Weights of a small transformer language model.
Size: 10 layers, width 768, 12 heads of 64 (6 for keys and values), MLP 2048 SwiGLU, vocabulary 51555, 144M parameters.
Architecture: RMSNorm before each block, rotary positions, no biases in attention or MLP.
Training: a variant of Adam for these matrices, 12757 steps.
Each number is 200 + 20 x the weight over its row's rms, rounded and kept within 0 to 999. Layers, rows and columns count from 0. The size before them is the row's rms in percent of the matrix's.

# q: layer 7 attention query, 768x768, rms 0.021, rows 298-309,361-372, columns 0-191
# k: layer 7 attention key, 384x768, rms 0.0206, rows 169-180, columns 0-191
q361,095,191,191,148,231,212,161,210,200,216,178,168,207,251,231,166,225,210,213,179,173,203,182,212,237,208,210,179,191,209,187,199,156,174,170,188,195,186,159,223,182,198,214,192,237,155,211,220,170,208,226,178,209,209,221,213,224,159,212,219,228,226,222,197,191,169,177,196,218,187,178,202,175,210,175,218,176,185,196,168,212,213,234,179,202,181,191,204,203,220,175,167,167,203,165,217,208,197,183,177,200,224,223,211,210,162,233,210,219,211,215,195,204,234,191,197,212,161,179,181,219,226,181,208,210,216,228,186,179,183,198,195,208,178,242,191,183,212,231,225,212,198,174,175,173,236,235,187,192,179,187,244,185,186,211,211,153,236,216,237,213,189,185,207,168,207,202,208,190,227,192,203,192,230,212,201,210,242,183,226,191,182,217,178,197,211,217,243,201,199,215,190,237
k169,103,217,226,216,185,221,153,213,199,203,241,184,200,201,204,222,186,253,193,237,206,195,168,188,185,231,204,222,192,171,197,224,158,211,194,223,225,191,219,245,215,192,197,191,164,188,195,220,214,198,175,211,231,194,200,219,182,190,205,173,200,202,157,182,236,196,179,185,185,189,181,170,182,205,194,231,230,214,235,216,172,185,183,202,232,211,163,198,197,194,199,202,205,212,218,217,176,207,178,207,217,191,214,204,204,169,224,201,206,191,186,220,199,202,190,189,188,193,197,193,196,206,198,197,200,231,157,180,209,169,183,146,218,226,187,191,180,221,182,226,169,228,171,159,202,196,214,216,186,226,201,202,196,221,202,216,197,182,187,191,205,186,162,227,203,217,222,190,172,139,193,183,231,214,178,190,218,192,218,173,218,205,221,226,177,155,229,199,207,201,171,165,201
q298,100,186,187,223,207,192,209,196,212,164,224,234,178,194,233,229,201,213,196,205,211,176,171,196,158,193,219,211,195,208,172,182,212,214,198,194,202,200,227,227,153,212,197,198,214,175,241,203,179,217,205,210,183,204,189,199,189,214,207,189,188,228,207,195,175,186,179,224,198,183,190,210,142,211,193,222,189,172,200,195,169,242,159,211,190,174,242,205,197,189,224,217,216,244,214,184,192,229,219,217,182,190,169,228,217,194,186,192,198,192,185,214,191,180,231,222,156,235,183,201,190,201,201,217,210,177,204,210,207,236,211,188,184,186,207,225,179,225,199,191,194,186,242,250,198,211,191,196,201,209,184,193,203,216,207,205,236,167,177,162,179,195,186,154,181,174,192,189,196,195,210,194,210,210,194,207,162,205,201,175,212,240,209,191,198,156,206,197,192,217,178,182,201
q362,097,229,170,224,209,171,207,189,199,161,173,183,195,206,222,267,178,203,200,204,227,188,183,193,196,165,245,186,187,213,194,191,170,215,202,229,200,180,238,165,203,209,201,186,212,180,198,197,183,191,216,200,194,214,168,178,200,215,194,228,211,189,180,196,205,195,219,205,197,209,233,199,165,143,218,188,193,179,239,210,174,255,163,199,216,228,210,182,205,194,207,231,200,228,190,199,169,195,210,202,201,232,208,221,217,200,225,192,193,211,194,208,241,212,232,224,174,216,202,219,197,199,224,195,168,183,193,198,212,230,193,176,190,208,212,169,197,218,189,190,219,186,210,213,203,197,192,188,203,241,201,210,205,210,197,203,214,197,206,186,175,184,207,196,190,210,204,170,183,206,214,211,225,191,204,155,199,195,192,193,230,201,198,180,183,184,226,222,195,226,152,179,197
k170,096,219,214,197,216,187,209,182,200,177,140,182,216,215,199,210,219,188,234,187,189,204,201,197,223,205,232,200,184,220,246,212,211,189,182,207,187,234,194,206,183,227,181,208,197,218,191,183,212,191,204,153,176,182,196,227,222,171,179,207,176,189,184,199,176,194,183,220,199,226,229,229,163,230,221,198,179,177,178,206,243,195,193,216,206,212,189,188,194,211,209,231,190,210,181,200,219,226,237,192,217,214,196,209,174,209,217,216,203,228,219,245,240,206,226,191,182,219,193,204,191,184,191,160,226,155,186,228,201,205,253,166,201,169,191,195,208,182,177,200,187,204,220,201,236,242,156,192,223,171,229,190,213,207,178,236,223,202,175,212,155,191,227,215,201,182,188,202,197,216,203,199,191,187,232,237,176,238,219,206,206,187,187,174,200,227,196,182,217,200,216,227,147
q299,098,147,222,185,200,207,201,183,174,190,210,204,212,171,188,230,208,230,180,182,195,201,230,216,206,195,197,198,184,200,208,219,162,198,217,220,209,220,178,227,189,221,189,184,210,233,185,217,197,212,188,183,213,217,200,210,166,197,197,204,208,221,216,209,179,158,232,225,216,232,222,211,219,217,210,216,168,221,182,239,204,193,198,197,156,227,251,232,171,185,214,227,171,188,218,195,233,200,224,171,221,173,201,213,193,202,203,180,204,172,213,204,213,175,203,215,205,212,202,221,189,232,237,189,197,180,201,198,164,213,216,238,206,238,180,219,188,218,162,190,191,204,218,174,223,219,161,169,208,225,205,213,203,201,210,207,190,182,171,207,196,229,198,212,167,232,195,206,210,175,189,207,197,230,179,219,207,205,230,212,205,167,174,199,218,208,242,192,207,201,208,208,171
q363,098,188,233,201,228,176,211,183,172,186,200,209,207,188,194,252,197,246,205,236,200,224,206,183,231,203,180,225,194,218,199,183,215,190,207,240,209,213,206,203,203,243,204,182,184,236,197,183,211,221,188,215,203,199,166,193,172,189,237,201,177,208,203,186,205,196,219,230,204,195,218,226,175,211,236,237,208,200,213,207,194,191,196,206,219,207,179,205,191,176,208,179,189,185,230,202,190,216,187,221,187,162,179,219,204,222,174,202,221,235,208,186,241,195,198,212,213,193,186,194,188,189,204,214,206,182,158,221,220,193,215,234,228,195,192,230,172,218,183,184,186,196,222,182,207,236,196,223,214,190,177,185,203,200,171,192,212,187,196,210,207,198,204,212,198,211,194,215,202,151,191,173,182,182,198,219,206,189,211,171,203,180,164,200,215,195,246,209,214,195,211,205,158
k171,085,198,199,195,194,155,212,166,204,222,203,185,188,180,185,189,205,172,227,215,193,229,206,185,195,174,185,172,209,220,218,184,209,176,208,191,207,226,191,192,216,233,212,222,200,188,202,197,204,181,196,193,197,200,223,192,214,201,171,225,183,189,214,189,175,213,227,199,215,218,189,238,187,203,214,216,182,247,168,187,208,181,189,235,178,211,206,230,191,202,204,196,201,207,204,184,244,179,193,225,180,247,205,193,179,230,195,222,208,204,211,201,165,203,205,213,160,218,204,201,187,174,189,216,175,203,220,189,181,207,193,257,229,171,222,212,217,195,218,187,189,203,222,251,252,225,163,178,188,186,230,174,144,176,177,230,220,196,216,208,213,191,226,207,178,233,191,194,202,182,185,167,184,219,225,218,192,192,191,211,207,163,189,212,207,223,173,209,180,216,187,199,245
q300,094,201,177,209,199,198,241,174,175,218,195,194,223,166,206,230,191,218,259,191,187,201,200,219,208,192,206,183,197,186,204,207,223,212,232,232,247,216,213,201,215,215,205,220,213,236,206,219,216,217,215,214,207,208,170,184,223,221,173,220,177,200,189,177,195,210,200,192,231,202,190,189,215,161,197,202,207,202,156,182,202,223,177,196,213,195,185,210,214,192,167,195,235,212,218,207,224,198,215,208,151,205,196,198,212,208,225,194,202,215,242,205,221,145,209,196,207,189,208,222,181,184,158,206,203,176,181,245,188,232,174,224,208,196,212,202,202,212,197,215,231,203,214,210,202,197,183,222,224,209,187,221,226,179,189,236,228,205,201,208,187,196,195,196,205,181,220,227,227,189,212,176,180,225,192,205,172,187,217,173,238,231,206,178,176,206,202,185,203,240,212,217,175
q364,099,180,188,215,223,203,235,162,172,186,196,230,224,225,199,198,207,200,213,206,203,188,239,209,194,209,218,206,213,180,201,217,215,191,226,221,232,203,206,200,198,217,209,232,216,226,224,207,199,228,173,210,185,223,175,210,180,219,157,248,176,183,215,196,232,198,190,180,193,204,197,211,209,161,185,210,225,206,161,204,211,207,192,222,210,168,186,208,182,155,180,217,215,215,216,168,223,181,228,203,184,223,189,196,213,197,192,182,206,211,222,234,220,180,234,213,175,196,206,223,206,178,168,199,200,189,171,253,190,217,196,176,208,209,197,220,211,250,183,204,218,177,216,205,213,169,208,223,226,223,205,181,218,188,176,171,210,211,204,163,195,205,215,183,209,184,218,183,217,179,211,183,203,198,166,180,180,157,189,182,221,192,222,162,178,215,197,159,208,206,204,228,208
k172,081,203,225,184,243,174,203,211,189,194,209,240,206,201,192,187,268,196,203,187,182,242,225,179,218,213,204,188,197,220,238,190,217,194,179,212,202,194,198,218,182,220,149,200,200,207,174,220,205,214,196,197,175,213,185,222,217,201,192,206,194,160,221,198,193,205,181,220,234,204,215,251,204,184,191,199,178,220,152,193,223,180,208,211,155,200,216,193,225,178,165,241,189,184,182,211,213,208,196,173,145,196,187,199,190,194,188,198,231,213,204,219,200,203,221,206,191,214,187,242,206,227,189,219,209,198,230,217,192,193,225,208,211,189,222,178,215,206,200,204,178,166,249,238,183,190,197,218,201,174,219,186,192,179,197,218,236,174,201,220,165,208,190,199,232,184,213,190,200,202,230,212,180,197,218,231,149,175,191,195,151,220,168,190,204,201,208,200,221,215,217,207,223
q301,098,174,192,184,201,222,215,205,176,191,204,180,203,199,182,182,195,189,187,174,209,174,235,193,206,190,205,257,160,204,211,174,182,182,174,216,205,174,204,238,201,178,168,210,187,212,210,224,166,207,218,174,228,212,233,201,213,189,218,189,172,168,186,168,219,188,217,193,194,193,218,193,212,191,175,241,223,193,212,209,196,229,216,192,202,182,202,194,220,195,229,207,144,180,235,199,223,188,171,185,193,230,195,202,235,203,224,198,199,194,173,181,175,189,189,228,211,168,233,179,192,204,184,204,196,209,204,181,199,197,182,205,213,188,243,217,186,213,222,216,195,213,217,210,176,226,203,212,190,191,188,197,228,210,182,205,173,207,210,208,183,207,218,183,222,244,199,177,202,219,230,215,206,177,212,217,192,233,188,166,182,190,227,167,236,202,201,232,202,204,208,217,220
q365,108,208,209,209,208,197,215,213,210,215,216,170,186,235,173,198,212,181,198,220,198,199,217,209,227,198,198,181,206,188,181,175,203,197,152,191,225,192,241,211,201,190,177,221,206,205,207,191,170,201,210,150,189,211,204,182,181,218,202,213,186,208,202,207,222,202,190,188,188,214,215,191,201,186,196,183,198,211,206,151,217,229,229,178,197,181,205,192,212,184,178,188,168,172,223,193,199,180,185,179,214,208,202,177,256,206,200,214,186,209,211,165,202,188,221,236,208,167,217,201,171,195,212,192,214,215,176,204,168,223,152,192,171,180,207,230,184,184,215,234,192,201,230,216,174,210,223,167,200,180,200,224,218,198,195,209,179,208,214,217,169,215,217,195,193,197,177,188,200,232,188,211,169,190,205,173,188,207,195,158,170,191,204,212,207,214,200,225,187,209,187,208,231
k173,099,188,209,195,234,180,186,191,208,217,179,194,229,180,176,173,203,225,202,211,183,193,191,193,203,202,210,190,221,209,212,189,206,223,201,185,207,217,203,197,229,216,203,244,195,201,238,195,197,238,207,179,188,204,167,215,206,168,223,220,227,191,188,155,187,214,194,219,232,186,171,201,214,177,209,183,200,196,198,210,203,227,224,220,199,195,201,208,210,164,186,213,237,181,173,192,199,196,190,221,189,199,195,171,180,229,170,186,194,221,214,212,221,190,176,208,209,198,205,196,182,188,202,209,211,204,203,192,239,206,196,192,185,200,175,187,173,210,141,198,198,180,208,185,210,192,201,211,218,231,178,168,187,203,209,178,207,197,191,217,209,238,170,192,223,186,215,212,238,168,207,201,170,181,215,234,193,179,214,215,184,197,226,187,209,240,232,172,194,230,187,189,194
q302,099,182,206,242,165,186,203,195,199,214,222,231,191,211,212,193,234,237,212,214,188,200,239,202,221,197,194,185,201,188,220,198,223,239,203,195,185,196,182,226,194,222,186,226,216,170,205,165,204,185,178,198,200,180,164,212,174,196,229,228,198,169,224,168,211,206,199,175,181,224,250,202,215,206,199,208,180,234,208,172,174,196,171,189,220,171,213,199,184,204,190,228,196,196,210,174,217,226,240,159,239,208,206,231,203,182,182,216,194,168,219,221,193,248,233,220,172,219,177,203,185,167,201,190,215,219,184,187,204,194,185,211,221,222,198,189,187,185,172,187,215,207,217,214,204,190,198,201,233,226,197,219,211,165,216,190,215,189,172,156,177,202,190,186,187,197,204,202,195,218,216,175,178,214,215,196,153,204,210,217,183,185,229,180,187,205,198,211,228,204,189,210,193
q366,099,203,221,228,206,203,188,202,205,211,190,235,202,243,200,198,217,223,185,194,231,218,211,189,224,206,254,216,218,174,193,176,209,186,206,192,209,179,220,205,136,253,196,209,203,221,199,214,209,228,175,218,206,212,184,212,196,227,201,201,207,178,207,191,215,171,182,199,193,187,237,168,194,175,206,200,161,200,202,227,156,175,193,182,169,223,206,211,188,197,190,209,217,210,211,183,219,209,206,187,165,196,213,214,196,213,167,207,206,188,190,199,195,201,203,197,169,182,198,192,214,155,174,193,196,203,189,180,192,185,208,230,195,196,203,194,192,185,178,200,227,204,226,242,217,198,181,205,236,243,183,235,203,200,197,176,208,178,194,160,214,200,202,196,195,191,187,192,196,196,247,212,216,221,165,188,191,192,181,205,190,188,219,180,178,191,205,208,199,223,183,189,183
k174,078,211,181,176,174,212,210,187,189,165,199,233,211,178,174,183,202,179,232,181,200,202,221,209,186,174,205,226,216,170,205,190,159,163,185,217,233,200,214,227,220,201,204,172,178,189,218,213,189,191,224,165,173,199,199,202,199,205,189,190,180,195,202,211,184,209,180,217,165,191,194,231,194,190,211,206,196,211,155,177,232,203,205,231,181,185,217,175,198,188,197,187,205,183,215,180,241,209,214,178,187,199,224,205,214,235,162,196,212,189,193,207,227,203,220,224,158,187,203,213,223,199,192,192,197,182,213,213,204,223,234,214,212,196,219,230,237,196,184,218,178,245,178,173,222,187,160,209,180,206,205,162,175,178,209,226,232,214,229,238,197,177,190,216,219,225,235,203,197,231,235,178,213,221,198,225,178,203,168,153,219,158,209,206,205,200,205,185,225,195,206,215,214
q303,101,175,222,197,171,208,191,238,191,144,208,185,195,235,195,176,197,230,172,206,178,155,197,193,235,170,187,201,197,197,162,204,169,191,174,163,189,176,162,230,234,220,185,225,241,185,208,193,221,190,196,201,214,226,235,216,229,195,193,214,230,232,192,220,183,171,192,209,171,215,196,181,201,198,196,196,163,204,200,180,245,216,219,163,193,186,187,197,191,197,221,172,164,208,209,187,188,188,198,203,154,211,213,197,205,212,187,231,205,210,199,190,199,206,213,207,233,214,197,169,210,204,194,179,223,228,178,215,186,226,190,168,204,195,194,185,218,239,176,210,194,203,175,196,165,202,181,198,192,195,192,200,213,215,205,183,215,219,180,207,235,201,215,188,208,223,216,186,203,220,192,187,200,223,195,181,198,248,181,212,205,201,205,209,232,212,173,241,185,180,193,184,167
q367,106,209,213,182,193,255,216,192,208,196,213,213,198,233,206,177,188,230,186,197,225,238,189,194,205,183,214,210,217,193,177,199,211,216,200,221,210,199,185,207,225,211,215,196,258,236,218,148,197,172,223,205,226,226,202,174,207,174,217,192,224,228,212,186,191,174,210,189,178,190,209,188,182,199,195,161,188,205,215,223,249,226,239,189,221,168,181,193,207,216,184,164,163,201,237,204,189,179,197,164,197,183,208,229,221,212,201,200,214,192,221,205,196,185,193,220,228,210,184,186,193,215,208,209,240,208,193,200,192,222,199,178,192,195,177,206,212,221,178,205,179,203,172,211,190,230,194,201,188,212,176,195,234,210,195,201,206,201,231,209,218,183,214,163,230,194,172,234,217,186,179,189,205,187,204,188,232,218,232,188,231,216,236,213,206,216,215,194,198,156,193,167,198
k175,093,194,182,188,217,204,223,201,218,206,218,172,205,203,207,182,221,217,178,227,224,225,201,202,205,190,181,210,206,183,207,184,199,207,232,180,192,201,221,208,203,188,232,198,161,200,165,220,161,234,186,201,168,197,211,203,213,218,215,217,183,211,197,190,183,182,203,172,228,199,205,199,200,221,174,197,184,219,184,224,228,210,184,209,231,189,170,200,206,188,185,215,192,183,199,237,176,194,147,204,216,181,193,189,245,179,194,185,201,210,165,197,168,213,184,213,215,197,225,194,190,220,172,246,202,180,236,189,212,191,166,173,202,222,197,221,165,214,191,184,237,200,164,186,188,189,190,221,178,214,195,211,217,196,219,200,171,192,199,197,203,216,169,209,172,176,213,224,174,206,216,198,174,209,198,198,221,200,243,229,175,172,198,175,193,179,214,165,210,197,225,179,230
q304,096,171,219,218,214,174,204,197,177,161,233,189,217,218,208,211,200,178,189,185,222,243,183,200,196,220,219,197,213,226,179,143,203,173,209,217,206,223,202,249,208,216,211,208,188,239,223,208,190,218,231,195,200,208,199,196,232,197,190,184,203,178,208,183,186,201,178,234,239,198,214,184,201,189,219,207,188,183,209,186,236,168,246,233,222,186,199,190,209,209,195,213,182,201,222,211,183,213,198,212,184,190,176,227,208,216,192,211,178,197,227,186,201,203,185,214,187,185,174,199,188,210,197,214,218,217,180,174,223,224,212,193,178,206,187,218,205,204,188,213,195,205,196,155,206,219,158,210,227,199,172,186,214,207,216,183,188,209,194,206,178,198,213,154,185,161,216,201,186,220,181,244,163,183,205,247,185,214,214,221,220,164,214,194,234,211,164,221,171,232,194,193,158
q368,106,204,199,202,200,233,198,185,172,179,219,217,225,195,195,168,177,186,181,235,225,253,231,178,191,199,221,221,181,209,195,168,161,222,211,214,231,199,199,204,194,176,219,230,179,239,199,197,172,236,210,201,207,209,186,185,227,226,234,188,188,179,197,196,195,252,185,216,211,168,250,175,236,194,219,197,221,187,197,228,187,184,186,200,221,198,201,147,209,198,169,204,213,216,213,191,216,227,205,211,210,210,195,210,174,194,170,204,196,197,217,215,202,177,145,200,155,214,212,232,209,188,188,228,178,195,206,214,218,190,189,203,168,181,202,216,198,199,166,213,196,217,197,218,209,207,181,175,188,218,175,189,222,200,205,198,245,162,219,253,217,208,227,226,201,194,188,169,188,164,173,206,186,195,204,208,194,193,221,188,225,160,216,222,216,175,184,180,187,225,187,208,196
k176,101,181,217,188,185,196,251,179,224,204,196,165,188,199,189,183,182,162,216,216,147,189,178,216,203,194,184,197,210,161,194,163,178,214,203,222,178,187,175,193,185,196,178,204,235,167,215,196,181,205,202,173,190,201,237,226,201,192,202,219,194,222,220,176,198,176,192,213,190,196,192,225,195,201,215,184,191,197,183,205,215,187,198,213,188,198,218,179,213,209,199,244,188,203,197,195,216,248,218,198,228,229,197,224,206,205,249,231,206,184,210,203,197,208,224,185,218,209,203,190,226,180,230,154,182,182,197,222,186,186,205,175,194,186,220,198,189,191,178,186,174,207,205,236,195,207,210,199,217,160,178,220,181,230,167,202,196,215,210,198,212,203,208,235,208,202,186,190,213,215,200,176,216,200,207,196,188,259,168,199,209,252,199,181,202,215,177,198,208,197,184,186,253
q305,093,186,214,166,208,206,181,227,193,183,204,180,197,216,191,187,206,198,196,187,201,165,166,157,250,197,207,188,182,209,198,177,180,217,201,201,184,152,206,189,203,186,189,154,183,175,206,179,222,214,226,167,231,182,182,211,198,176,203,216,216,217,211,207,202,155,173,214,171,190,233,202,194,203,206,239,160,171,238,175,212,227,211,158,160,203,225,167,181,233,212,204,191,216,191,176,196,220,256,231,189,228,181,202,226,208,178,182,197,194,223,213,208,202,188,217,166,208,194,212,229,234,176,194,209,186,191,194,202,214,201,229,195,191,207,206,198,198,212,259,176,208,221,240,204,178,170,190,176,208,227,191,199,200,187,199,200,198,210,195,196,170,184,181,193,218,182,166,189,201,209,170,210,213,193,182,221,165,208,161,189,190,156,207,188,198,224,195,211,195,211,205,222
q369,101,220,210,193,210,194,184,217,208,164,190,191,242,235,181,188,214,247,187,237,215,178,206,187,194,212,243,204,213,189,169,203,194,226,186,198,216,193,205,189,201,207,203,192,188,173,194,183,201,223,204,216,231,198,160,208,174,182,209,192,197,216,231,193,234,163,167,232,186,222,223,188,162,202,190,195,173,192,212,184,232,264,209,179,211,197,205,222,171,195,203,182,202,175,230,196,212,202,215,193,240,216,198,215,229,150,188,212,202,223,204,189,205,216,175,196,187,205,180,183,204,206,164,214,188,205,183,190,220,220,223,193,173,208,194,167,196,229,169,195,182,197,197,210,179,220,204,200,221,235,172,168,203,197,212,186,172,208,222,175,195,208,185,160,208,200,164,186,183,204,222,201,206,183,190,184,209,183,193,187,225,180,148,210,232,202,192,195,194,199,204,194,195
k177,105,239,191,197,163,221,158,213,198,205,205,176,217,170,194,186,223,226,185,174,219,209,198,211,253,200,190,215,193,169,218,165,194,195,224,191,234,204,183,189,201,200,193,214,190,203,202,219,176,193,197,211,204,195,255,207,225,186,206,216,214,201,196,191,195,216,192,174,246,182,182,178,198,197,200,206,208,195,214,219,220,199,181,201,201,187,175,183,201,177,195,184,215,205,210,217,175,203,173,211,206,200,177,191,204,199,194,172,218,194,182,199,200,216,236,208,213,215,222,178,176,181,208,178,234,210,235,207,222,206,188,177,195,216,198,204,176,221,163,256,213,209,171,149,207,196,223,215,194,226,207,173,218,167,206,198,170,202,203,233,186,224,189,219,189,209,205,211,182,173,227,183,226,160,198,176,216,179,203,239,218,180,233,212,211,186,224,169,142,188,202,212,213
q306,095,207,205,196,192,225,183,216,192,175,185,216,213,200,246,229,239,217,196,201,160,175,222,206,260,191,235,193,167,198,164,193,166,176,203,215,166,163,169,220,207,206,178,199,191,189,188,182,208,215,188,208,197,220,182,225,196,200,211,207,166,193,166,165,186,215,219,181,222,173,178,186,184,194,200,195,199,192,189,193,161,206,239,188,193,210,200,192,176,185,198,221,183,178,182,199,224,214,227,195,215,216,193,208,233,176,162,183,195,227,208,209,206,175,166,196,212,163,188,217,182,217,198,195,175,184,192,188,184,204,206,228,190,173,229,200,191,243,212,200,232,189,202,225,205,207,183,215,191,200,219,158,185,179,188,207,221,181,191,181,198,217,212,193,203,192,208,203,177,175,206,204,215,191,223,211,194,180,220,189,210,220,198,175,184,170,188,207,176,178,214,241,202
q370,103,210,185,221,183,238,192,226,185,176,189,223,217,172,214,220,217,216,216,244,231,208,211,177,204,190,211,189,198,196,186,199,206,189,212,207,189,199,228,185,213,220,203,184,180,230,205,172,201,228,211,189,206,206,165,179,184,192,205,180,183,189,196,212,210,197,179,166,188,201,203,191,200,218,194,199,188,183,233,201,218,215,191,213,218,198,192,172,171,183,169,192,210,197,215,192,182,190,228,204,187,206,203,205,204,184,186,186,202,225,193,212,222,173,203,201,174,207,184,213,194,217,204,207,168,194,176,199,200,199,216,226,172,187,181,170,210,204,181,198,193,187,218,253,187,194,200,205,202,226,190,207,216,206,215,199,222,172,212,189,217,218,218,189,216,175,173,182,178,220,236,229,173,198,185,207,229,199,228,139,248,216,182,210,172,198,189,166,191,224,187,226,209
k178,104,209,217,180,207,189,213,219,178,214,201,172,170,187,197,203,184,196,199,208,199,218,191,179,190,211,205,175,210,218,203,226,189,152,205,195,178,193,198,203,187,185,172,199,214,208,229,213,170,204,222,184,183,215,213,154,196,217,175,236,207,154,228,262,204,222,162,165,197,189,178,222,158,202,191,200,178,201,193,166,213,173,201,199,201,228,208,205,190,219,196,209,197,175,182,197,199,183,228,215,181,201,218,241,181,243,194,186,218,168,199,237,173,199,223,204,213,178,204,219,179,196,202,178,201,224,241,201,203,216,229,222,221,177,219,192,208,224,196,227,190,208,238,214,195,208,189,198,215,214,170,148,170,196,197,200,215,194,171,175,190,227,222,200,210,189,236,196,231,203,178,213,190,208,230,199,225,229,176,204,173,182,215,231,200,235,206,176,226,207,189,226,194
q307,096,204,198,184,195,200,210,203,245,215,203,199,188,173,191,208,166,173,208,182,152,204,203,211,196,207,192,184,201,193,222,192,182,167,230,210,168,189,187,179,215,201,192,214,223,193,208,226,184,207,204,190,196,199,223,190,225,180,214,171,206,219,249,148,208,193,220,218,216,183,194,180,166,215,219,207,209,235,199,165,196,186,195,169,221,221,203,207,223,203,190,161,194,200,226,198,179,179,195,181,195,173,185,207,189,199,221,196,206,213,191,196,200,184,167,212,203,211,193,187,189,227,202,162,189,233,179,232,200,203,192,210,184,188,205,199,183,157,219,206,221,198,186,173,175,236,191,186,192,190,160,199,194,202,212,181,234,241,242,219,178,198,194,188,185,226,250,186,224,181,200,184,186,179,189,178,208,215,248,243,224,200,222,187,225,198,267,203,187,196,207,186,204
q371,096,213,177,182,187,160,186,219,217,196,206,202,207,203,214,199,163,221,191,212,188,196,206,183,190,218,216,202,197,223,207,165,209,200,200,196,172,170,229,215,231,177,207,161,198,184,162,145,202,180,182,213,185,174,220,266,194,200,208,150,205,206,215,215,219,203,225,224,232,194,228,229,218,205,215,223,205,183,197,175,160,197,186,210,212,219,238,200,223,186,202,195,243,210,192,188,191,196,206,219,206,212,178,204,159,207,216,170,212,231,181,218,173,182,165,213,184,202,172,194,189,212,209,206,213,204,199,233,216,197,192,250,187,213,207,229,179,205,235,205,188,196,196,204,180,211,200,228,202,208,202,168,183,224,194,168,202,200,165,221,197,214,199,190,169,205,153,187,194,231,211,198,201,184,216,197,183,197,194,216,231,194,220,202,188,204,209,207,206,181,187,217,213
k179,095,196,201,206,221,224,166,196,201,223,191,123,196,191,199,170,232,207,182,221,159,183,200,204,178,208,176,222,203,230,204,231,213,212,196,183,212,219,170,221,174,202,194,194,204,203,177,163,189,206,233,205,214,182,175,161,209,228,211,220,232,218,186,164,177,173,219,172,200,184,192,180,211,209,235,180,143,187,211,164,208,199,210,206,188,198,141,217,205,186,202,249,199,179,185,183,141,208,220,222,180,203,231,176,224,177,171,193,228,201,190,203,216,194,225,204,183,208,216,181,221,213,168,196,175,201,167,175,193,189,208,189,160,186,223,207,221,194,232,174,160,188,205,218,204,195,208,182,214,182,191,190,248,195,195,181,192,209,204,231,208,180,190,229,235,202,192,195,185,189,193,191,180,211,191,230,214,182,201,169,232,192,203,192,209,212,178,219,175,214,180,211,229
q308,126,175,236,229,196,211,216,192,202,200,200,215,233,176,195,219,187,225,243,198,203,211,229,182,180,199,199,217,155,194,191,200,195,194,169,221,242,226,208,192,203,190,219,216,202,229,218,175,207,193,185,190,191,212,172,216,178,184,199,225,161,185,238,206,167,207,193,193,227,208,199,238,221,149,175,210,198,196,198,189,208,217,191,191,207,164,214,187,221,170,204,194,203,208,223,205,224,195,197,193,205,204,218,187,179,217,172,187,223,195,214,243,221,176,225,209,177,224,212,229,186,188,174,203,199,177,179,234,153,221,233,205,196,153,223,223,212,221,170,203,202,197,202,210,206,174,199,211,206,199,210,197,197,167,198,211,208,184,187,162,153,208,184,224,217,179,212,214,238,179,244,199,207,248,197,240,167,187,206,161,161,198,221,201,199,226,198,205,223,231,185,211,170
q372,111,201,194,242,188,209,223,185,185,197,180,184,206,181,200,204,195,252,209,214,191,202,211,201,181,201,188,231,196,196,225,209,195,201,185,207,213,223,205,227,233,206,202,225,176,216,186,206,213,195,218,204,217,239,186,206,212,213,205,194,180,150,218,200,166,177,202,231,217,221,189,224,243,186,203,210,192,178,191,204,200,204,189,179,198,183,201,215,216,212,218,191,196,228,235,164,195,202,239,162,197,198,194,197,202,184,141,186,200,190,215,194,194,174,233,183,178,223,227,232,186,220,195,211,208,160,141,245,187,211,217,194,211,220,213,213,231,189,188,222,215,145,214,231,192,183,223,212,218,173,219,201,172,154,200,169,219,203,170,212,193,202,223,191,195,203,195,218,225,189,206,229,188,229,181,231,172,210,200,169,176,212,186,219,186,222,196,200,206,224,210,207,174
k180,064,184,168,160,191,168,150,182,213,162,201,195,212,183,221,189,214,197,193,195,216,193,200,211,203,198,184,222,207,202,163,181,186,189,194,219,192,225,216,187,206,220,186,202,201,152,173,189,165,188,149,180,242,205,216,186,176,205,188,203,184,201,231,205,203,174,197,196,216,192,195,183,190,221,228,205,187,201,169,208,175,192,215,218,226,220,178,181,202,184,186,222,200,216,199,208,161,212,171,208,236,175,207,193,230,228,201,183,218,186,163,214,164,206,177,189,210,170,177,219,210,207,189,183,207,216,208,186,212,179,188,180,196,229,179,241,197,230,204,210,193,207,204,195,200,211,183,216,233,206,242,204,176,179,168,183,175,230,227,186,207,172,197,197,185,183,204,222,202,256,196,212,215,166,222,224,182,187,187,196,206,218,204,231,205,182,231,198,190,193,210,182,240
q309,168,226,222,195,185,211,169,211,202,217,197,172,191,192,237,193,176,201,163,221,196,202,161,217,210,196,189,202,197,213,180,195,158,204,217,203,177,189,205,194,195,154,181,192,218,172,195,233,179,205,198,204,224,154,202,207,219,177,220,173,234,218,189,196,194,194,192,181,185,204,194,186,177,204,187,173,209,203,241,213,193,213,187,213,218,201,193,209,177,241,190,190,174,211,172,226,185,210,181,224,247,218,189,192,218,201,223,201,169,195,186,187,192,218,197,191,226,192,191,161,222,196,208,181,194,231,213,178,233,179,164,166,199,211,185,163,183,229,194,197,200,236,158,203,196,213,249,182,154,202,184,168,217,235,224,185,190,209,231,217,216,197,199,203,193,214,208,189,190,238,176,188,185,181,209,185,257,198,209,209,194,201,203,199,193,157,224,200,204,208,199,186,224